config.toml
n_layer = 13
d_model = 512
n_head = 3
n_kv_head = 1
head_dim = 128
d_mlp = 2048
vocab_size = 41963
activation = "gelu"
norm = "layernorm"
norm_place = "pre"
norm_eps = 1e-05
positions = "rope"
rope_base = 100000.0
rope_fraction = 0.75
qk_norm = false
attn_scale = 0.0884
bias = "none"
tie_embeddings = true
parallel_block = false
init = "normal"
init_std_qkv = 0.0233
init_std_o = 0.00458
init_std_up = 0.0233
init_std_down = 0.00458
init_mimetic = 0.7
optimizer = "soap_variant"
lr = 0.0036
beta1 = 0.95
beta2 = 0.95
weight_decay = 0.22
lr_head = 0.00758
warmup_steps = 200
schedule = "wsd"
decay_fraction = 1.0
decay_shape = "linear"
final_lr_fraction = 0.02
batch_tokens = 262144
seq_len = 1024
doc_mask = true
train_tokens = 849500000
steps = 3241
dataset = "wikipedia_en"
Each number is 128 + 24 x the weight over the matrix's rms, rounded and kept within 0 to 255. Layers, rows and columns count from 0. Numbers have three digits each.

# v: layer 2 attention value, 128x512, rms 0.0667, rows 35-58, columns 0-63
# o: layer 2 attention output (transposed), 384x512, rms 0.0694, rows 35-57,163-185,291-313, columns 0-63
v35:091121133129125135118084079106081110142123139143115144133107103144120112116138135169141118152126165128107151076122157147092132113144066146080121113143134178124131122123149158146148136149121135
o35:140117118143163126153127129130127139113127148101139137144114104136150128117118119118109062126146120111123171138148120128159125098137168132126124142128094074163109145161155162126112126101156106
o163:129136124145112127109130147186111152201151140129181097127136148175117117151118168146125118104129137139129110109129108094097094137167134085125125092111149120074105151095051072150135123164098106
o291:151146124123101130149090126111152133130132149137155123111133113138132121114133107127115121138116121104097104158143128115113125097124119135153150121123118136141147134110140124106149156148152115
v36:106175130147164136108093099145125128145093206152125134165110145074160150118144126117108095142173134129157153163127117153144085126154155143155137196089100130133096142143125146139099120095125102
o36:108155112134121154155133191072108140132119089163126144142139132131122144130146128156138139087118123142125123107115158153112139128095111127129150099171141115089150132096142089143161111107154115
o164:126120123101178146138160092131123133157114182087113139147116134120141110124152097135099115125120152106106182116103122126112144141158135114151152115121118125133142097150106157082101128128125139
o292:122142129085118117142133099159105151108151135114173132160129131165164111143118125116142156138125116094095127112145166115123144117108158112141114111127117154139135109148169129126151150131104098
v37:152149097159158119129185121117183106156150114093154102090071131126130101114162149126156124131170088123102113122132154131138109141143116123127115140110114134066119139118144153165126097132147150
o37:147096114110138115098096121135115142106046119100123166132139121108145181110135086137143129091140168106082166157090069109113123122096150109112152125148096116164151131113097165127147129116104092
o165:140137154159138140117130134131146094137204138146143120088107081167144082081132115102120138104122127112134109081148136132177099118098122123114143139121135113116115088136153114105082146125159135
o293:126155109094079095117145128104103105133100117134141151141142135142124056117111142143120121159106089100107121122126133132113123133122112119150083135118112132119129132116100129130130136138142113
v38:117101171126126153099127129117143149169119114098082125150087125175114178118160131091124137091119116150171112142086138129150141141135103128137120147159117119159116178104098180138108130134154119
o38:141114118111145103148155136126177106112155154155133130135119093106119143147091160130117119124077084150120125113156128131163119146094112089130129077082157122113109125125121138141163144107150140
o166:110149095140105124114084189119076175152134098111124103104160115084131169105183137088122149125123166133120106146119145117102099127128153102099098152168096126137140107177153102109131146150140140
o294:081150154083184098170164120131138143093085168116116171127119124145131131114152068086144152130133137072102120081096153132139114155171130089128143106148131160163121164102155074124125141133128172
v39:115111101159116065098126141114143133113203107155127115127125126142127120133099134125067142145138072139103123129088115121174156128129133126132111131150097114140107138105133144153112078140084103
o39:115122163161140127146131131120128177131089161116133136147120113120141142196146141090142196110114154129111140102142159142092123138120146121106141144113125144116106123150131097161142128108127115
o167:160119150113146162155124156137136110131119129096111155149150114093124153131101138094081093146110097160137125154132122118161121133137118136107137109128155134127110094157108174157121149163171154
o295:106091130117114115126145117103115108115115138128148102148114140126118104097124114116117121087153110124107095138152134140179139117137112095105167095118105151133108108128167135124126137133118120
v40:123125116150144098173152151150132091110129139151105136124167110114122150105108100157154105101114125128162143120101133151093123071115145140136138146112129142177152117134122172116147112108154210
o40:148119139099155195097105165110116167128152141109140110103104153130114172142117112101128130134113123154102104122155093137137130143164111143139101120126119133153122168111128082098102143200134118
o168:102111119154128091147117145121112081097124124143116131078124145133109091138140119129129112121137139167091097130148169121165117098098144110163113142113133110132129152166119155110159150111056180
o296:129143153119153150141123107132139150156090115116139114110124119142128110155098141123135088156133144157122139129123124135048124126140117108131124130129140114117122100104112146115128102127147089
v41:148130137131148091128095097142113096079162141108101105125130121128122115121082125174117080154110138114163094101132154154145142112137121179118143150111152144110117118139134077094131150118127152
o41:134144100110118158128131133143117170113117120151139125183112154142097115122135101096152156113137112110128129150132098161134095124124141098110124144131145141134125154104140129123126109117116078
o169:155096142165138106101098058114141091115119086120112119090134131117122094136086148097091074121121123153111145114118136087125133101074117159122170120135135133138195128148130095127120193097162148
o297:116169180121117083151160137121144138163122151139143116106126133152105091113126135138119154125059111096118148109068152138137098114180120105123116165134108122123139127090127129140133137140143116
v42:103138141133176120160154106155155066148158139127155116123130106121113130127148144148095154100111123155140182080132139137114135137155132112137142124140108108126105128127094115125110128112117123
o42:127098122159115097131133134084111177093147125087116117148146141101141084103127105124137139162157129108104100156128144122130131085131133168125101132113165145119147125143145141139131123139115134
o170:118126151127112101124160122157144064154094107190153122096090120126146142169097140117100092090092158188144204126123117130135123177141141122163124088096133104124125121070084109080090100134112103
o298:130125096087153137088148130142155115164166120113138124113129154131131146154153167119152135132118118145162151123142135110161108140113155095114141127136102160157132140131150117100136079119160148
v43:098134101144164143134110135123077142116156144089105126127153114094087112165172146105125110126159138124087109145123118134105117112156123156161132146126146106173145142088122150154143117153112113
o43:103135157122082132133118135119152147123145116103143116161148100132147129131107072121132111155095122148201178141126129151153126132110124100151128094104128123135130162145156122120136138161162138
o171:124117127165187141122132133135091151126143098130117115130158178163117112129168169122098151170128142134093094160125131118094159135127096142106112148128133117113101114149126121162147109112130149
o299:115147082111109139115115141124136091105131124146103169137085146100131117118155127100144153128143094110127159131173143098120129110118143149146123127140109170135103129126111151106129121131125137
v44:106150143118141120120121104164101131150137137155119178133181130149139083131140142110147130142125137184169165147135132183140075136144108116096096117130088136144157126104132107128139149134132146
o44:143123103133172130102130071152180147099121095098117087094105110157140166128141104139113138107128140091099122135134109104159152090135120128105139159149157073109111108129072133095111125128153130
o172:128125094128166171142155166148107118089113123142115134148081139120035134089117159109100147148111135123156108156119101157132114137105183138162145134127102206136169115129172048094144107142116111
o300:124112145132150108147121152125086093165110153141165137117171136110135098147147191147119153155110133142147109139145120144130093170094125134120104162128112099124136145139108130152118129107150143
v45:153136139140131115165115123120126128131122142083138171111120140138090136160136095107121092154116105136103117093122149131143149107140141103136142129098128171104093090145102184114127093095152170
o45:148117087161110136085152135143152137142154091143095109124122133128138164095141135143109135124121114151131145150109146094109140146096113137125145139135122114144165183138147056134130121132132118
o173:161124150117155167175101188107102128135123131117128116069152121130110137145160138143158152120147124141104137092091109152137151155126116118161141111086133143154121093149145143104083147093103113
o301:060123077095127134130154099159133118138124119069101106131125118131146115100137105112130112124143139108124119142135134121137112127088125116142155117129108137130133130155144116123144070115117094
v46:123094080071080092105135160123132128080137115114103133118151084129133106130137159104194156147142119156125155124126134125120129125109116101135155128151125113151121147162096121093142124146161118
o46:164146114164106156156112137167118148143149125130111106168105124094145130131140089130126163063165131103171128111178116127121185136115149147156133145108103117148103154127132105155119154116137123
o174:083164163117121116121111097118106140148083094089170113152151138116165130124115201126110106120107117167148131139092119132177121088126081068149132063086142126147168143142078124132141124119171119
o302:096075091148140133136157121127096119131158148125093103137150133126081140158125134133166117159100136139104119109137112106127103124129116107113132121145123146097107100126134137126133118171139132
v47:112158125129152129132141131140138120160100163139112106133100179096153135145093099146107108092167083103146161101163094141167121092118165135119121131110057116149149089101109153174128106116156108
o47:100144146126145131159075153135118175131153081102128144141131096105107115121160106085176102147153159125122131138122156170097147160178109142167138150120126160142140145126117122139121146145162157
o175:182124146118119099132141114137147153100173150103096098110158150163122082133110163120119099135105100152136143132111174099131089092079134144114121155127106105085174156134187159168140119113145133
o303:122151125114108143128115105137145103115155108149155134155124124106149142144121151155094123083122141134097152125124153100107110128128101104102182110154137136120127123132109107089107138138096111
v48:140091100114124136118130138113116132152168122159137108148133127147147172138098118124153121105102126194128117148092143094161145170136146148089125131137116170149114195109137130138158117134087136
o48:110139164103151106144126142125140098114161152135090136139144164136129138139144104073119130163118137086119147139116125121107092132067140137142157099136131144078153115164179074122155139137133098
o176:104103105165097151131105131101119100160154110130160113137117105132114109104123081118206121114126148116100113108187177125128110111158070131152145158102120118142084157117122123181075092110202142
o304:094128165144148097158158135123123138109104076129056159092088145119131124111091136114133128108157149196125120129135101158099082166131094091113111146109144168160110124122156167128124125126112143
v49:151110156146159106164121145125153129160114090139119135102083150119128125096117113100125117109132105107105087110138168117124145123105102142102128132147133099098115141143153133115152156111126140
o49:136155154107111113150094118108137110123140130153135127121159119131117069144119111118108102170116174082167163130114070146125124139175147120150122137141130135084127138157135095151114139145128115
o177:100097174129155117102169108112120140083125131165092122108115143107195118126160104144116182138139119113127131160194155122093122073130114100128143154139138148178162112144140126113142109093110103
o305:059130122097108137083123112096163118148105142127137113107137127137133118110154125148127123141137148118138125167133129113119083119110124128140137142086127138126111118121134160127171091115140130
v50:134146076131140117129113134116101126116133149132126151137136145100111185070115109153102134113121100130119149120150105131146118140132104137156098112156150127111185104119129122134178105136147106
o50:139125158137153114125144091101162132150135095135159127158132106153145097128176111136146139152117164155142094159119117126111116172139155110114134134122160119108118141103111137150080145137124148
o178:136085151105119123131117144149135098137133155127096127102118156174124165121105127102106081099189100106106145125113142137117097122208141120115093180095115092097149079170132133115188152127121113
o306:139126094118126148127125124140147126101139093120166113107148159098180127158131166154135124148106137119116170103109118125129130104075166134136106119156119161143185135183131132145125105120095130
v51:155131160127121152131119139110140128120135154134105136098129133123122160146121123166134118126127125136116110158130123147129116108151143111138142120116171098152125110141124124139116123098134142
o51:102103128124135152124115137150109139128121101066175112140135133093069089137127129067131120136126127089147111110103097140122130126110126107142133138112139132126130127076116150141113111158156102
o179:226126147126114136134115145164109132138140140123122120109130114162134076133131102154167126122163077124122106121126094092157094116115133107128098125187079109136115139188136117152164155105133160
o307:106116120098155132127123091132157136119081127159144166110123162131126130126098137158148129122177105126145145122176149124132119152119118160134122133109132139119115108102148097080120122123107056
v52:156069141125124141156159174189173107094073139134135155156100118149175111147131133057147122085125149125158143131155089132129095127120129110155093143139126105124076138105098146136179124103156111
o52:143168142166126133115072138114116146150130164137123127106107160118107125117135149187129121149120140126107140108156173098129141132135111129089135114136141113112146104143173130165125104137118147
o180:104137135093087158098142157119145129127101097149128086156122099146117101140125153072119130135167088115138144143135089159070139124113150116177180155134086129106107144147131114070127084158152062
o308:149124073130153137128176114126114129117091141105137135071157177147087152113118112162100118153120159126132143137182121129129121144097101118151113108123088125114126134091090129133078144097139145
v53:128119128126150128121105193104151140150120105137151139109117183127161163126115129129103143134124133139146113119116144182134168148118103131108096130091125127060081136138170132153135119138084112
o53:102137134093114153127145127177155100117131156123128153168119112132132108102141133104155114094137143130105129131113114105139079166168143150153104107130112138150177118150067164142137145101119159
o181:152135107093087125148115086124065132138110114121158124141131127132140113124116143144170208106122083099131114088110146136102114135194122112128100143162143165146124103134132106124125092139118075
o309:144174141103174120125143138132129142132127124117150101112123104164116173104130123140117156161103139129164123140147122146168083100122121144079109135126105119088116115097109138165118122096129141
v54:121115130142134138138164140119111109149104153147154104104138093118180070097083136181152132118119173144110164137169096123127096105127119107109109113142140165126155169137136119109147152163153108
o54:132117168140170107110139101123102130100130098130114085152115126132092131123117146099128127152129137075141103152135101136124153086136138132137124135089131090130142105123157109141110108085113162
o182:128118114171149122154122113128136111146139168138131107096179112101182138116106129124132135141141154129157189109134140130137160165139123122125138145180134135139107146130152144091143116118163104
o310:117151195107127123119137120148140143156168126122104135128107119126112153142144121167117124122104114124144098149134117090138140166124114136153138114103125131137131116095134163122145130137107126
v55:151134136096129103136096147127122103113092093133118105139113095153116078163132104126187153136166115128158131122153120141100116146148137179130087145114104120081109143107136134156134117180122132
o55:120133142121136169133129120134162150138127155133137175111157180133109149147156148140088107126066139170153109165146172102146171117138108149141103128118124160158124139148109129142136098098130096
o183:100110106170159139148134163141164128149137174171177087083129084111137117123132132096116157185126109120132187126102168166092117082075129126133106096131133132126126102129111179098135144108163143
o311:089166134087137142128147149135113094119135128132129077108145107172102102076108122133136158138158137110134127093131111125144116134130096129169159144142102119095140134123091123150079112154184131
v56:127111151107129117162145139120107183159144171106101168107112143122137159142156101107124128137122126141129096122099113071163138135121118095122154156102127137139116131107145132105112135099116133
o56:129124101195146126130148131146135084151139124106103125156168110133108076117119110115090126129123091096110129157088162144121103092145147130165070153122119110120132112135142125140154099146122099
o184:132136151102126135165112119127146149097168157104117182113129178156162153153141116114117104090169145105116107125139119117145174113118095129129139112110172145045100137132129134098102183141170127
o312:104137145121133114104141143093102137075111150174155138101121101094112140140128132146134154103104152137128133111120120141111121152083128088146159116120101122094163128122086109140121129107122130
v57:105159139104089135142080123147106134125156135074158119152117146130153128101155136113184142154127154134090121131110120138161084144106077158102125132168118142126154124123140135144155133169132137
o57:111087101132168078137151125114115134158114159126150114100094160135130124150098137130105094120128111113138142133140114138112128105118108133131116143138153175080155121142119147083103132100115129
o185:107161088126147187097137130105133141103117101112105107104094108125130118109130105111143157142130153136141116111148123142067105137186124130143119188163113107129107072117143085131128109161165117
o313:088127108142115157183142152166142132162104075178120146105101143090142136138144116113113151106117126125144154153116106152153143126136130088114163091090119180154128148113122108189096128123129099
v58:132117128123125062140127138119145148127119171125154115090154148131124141120122071174135140102111148133108123135171126119116110124145113155106147111127128159128179115164163142128119071117147066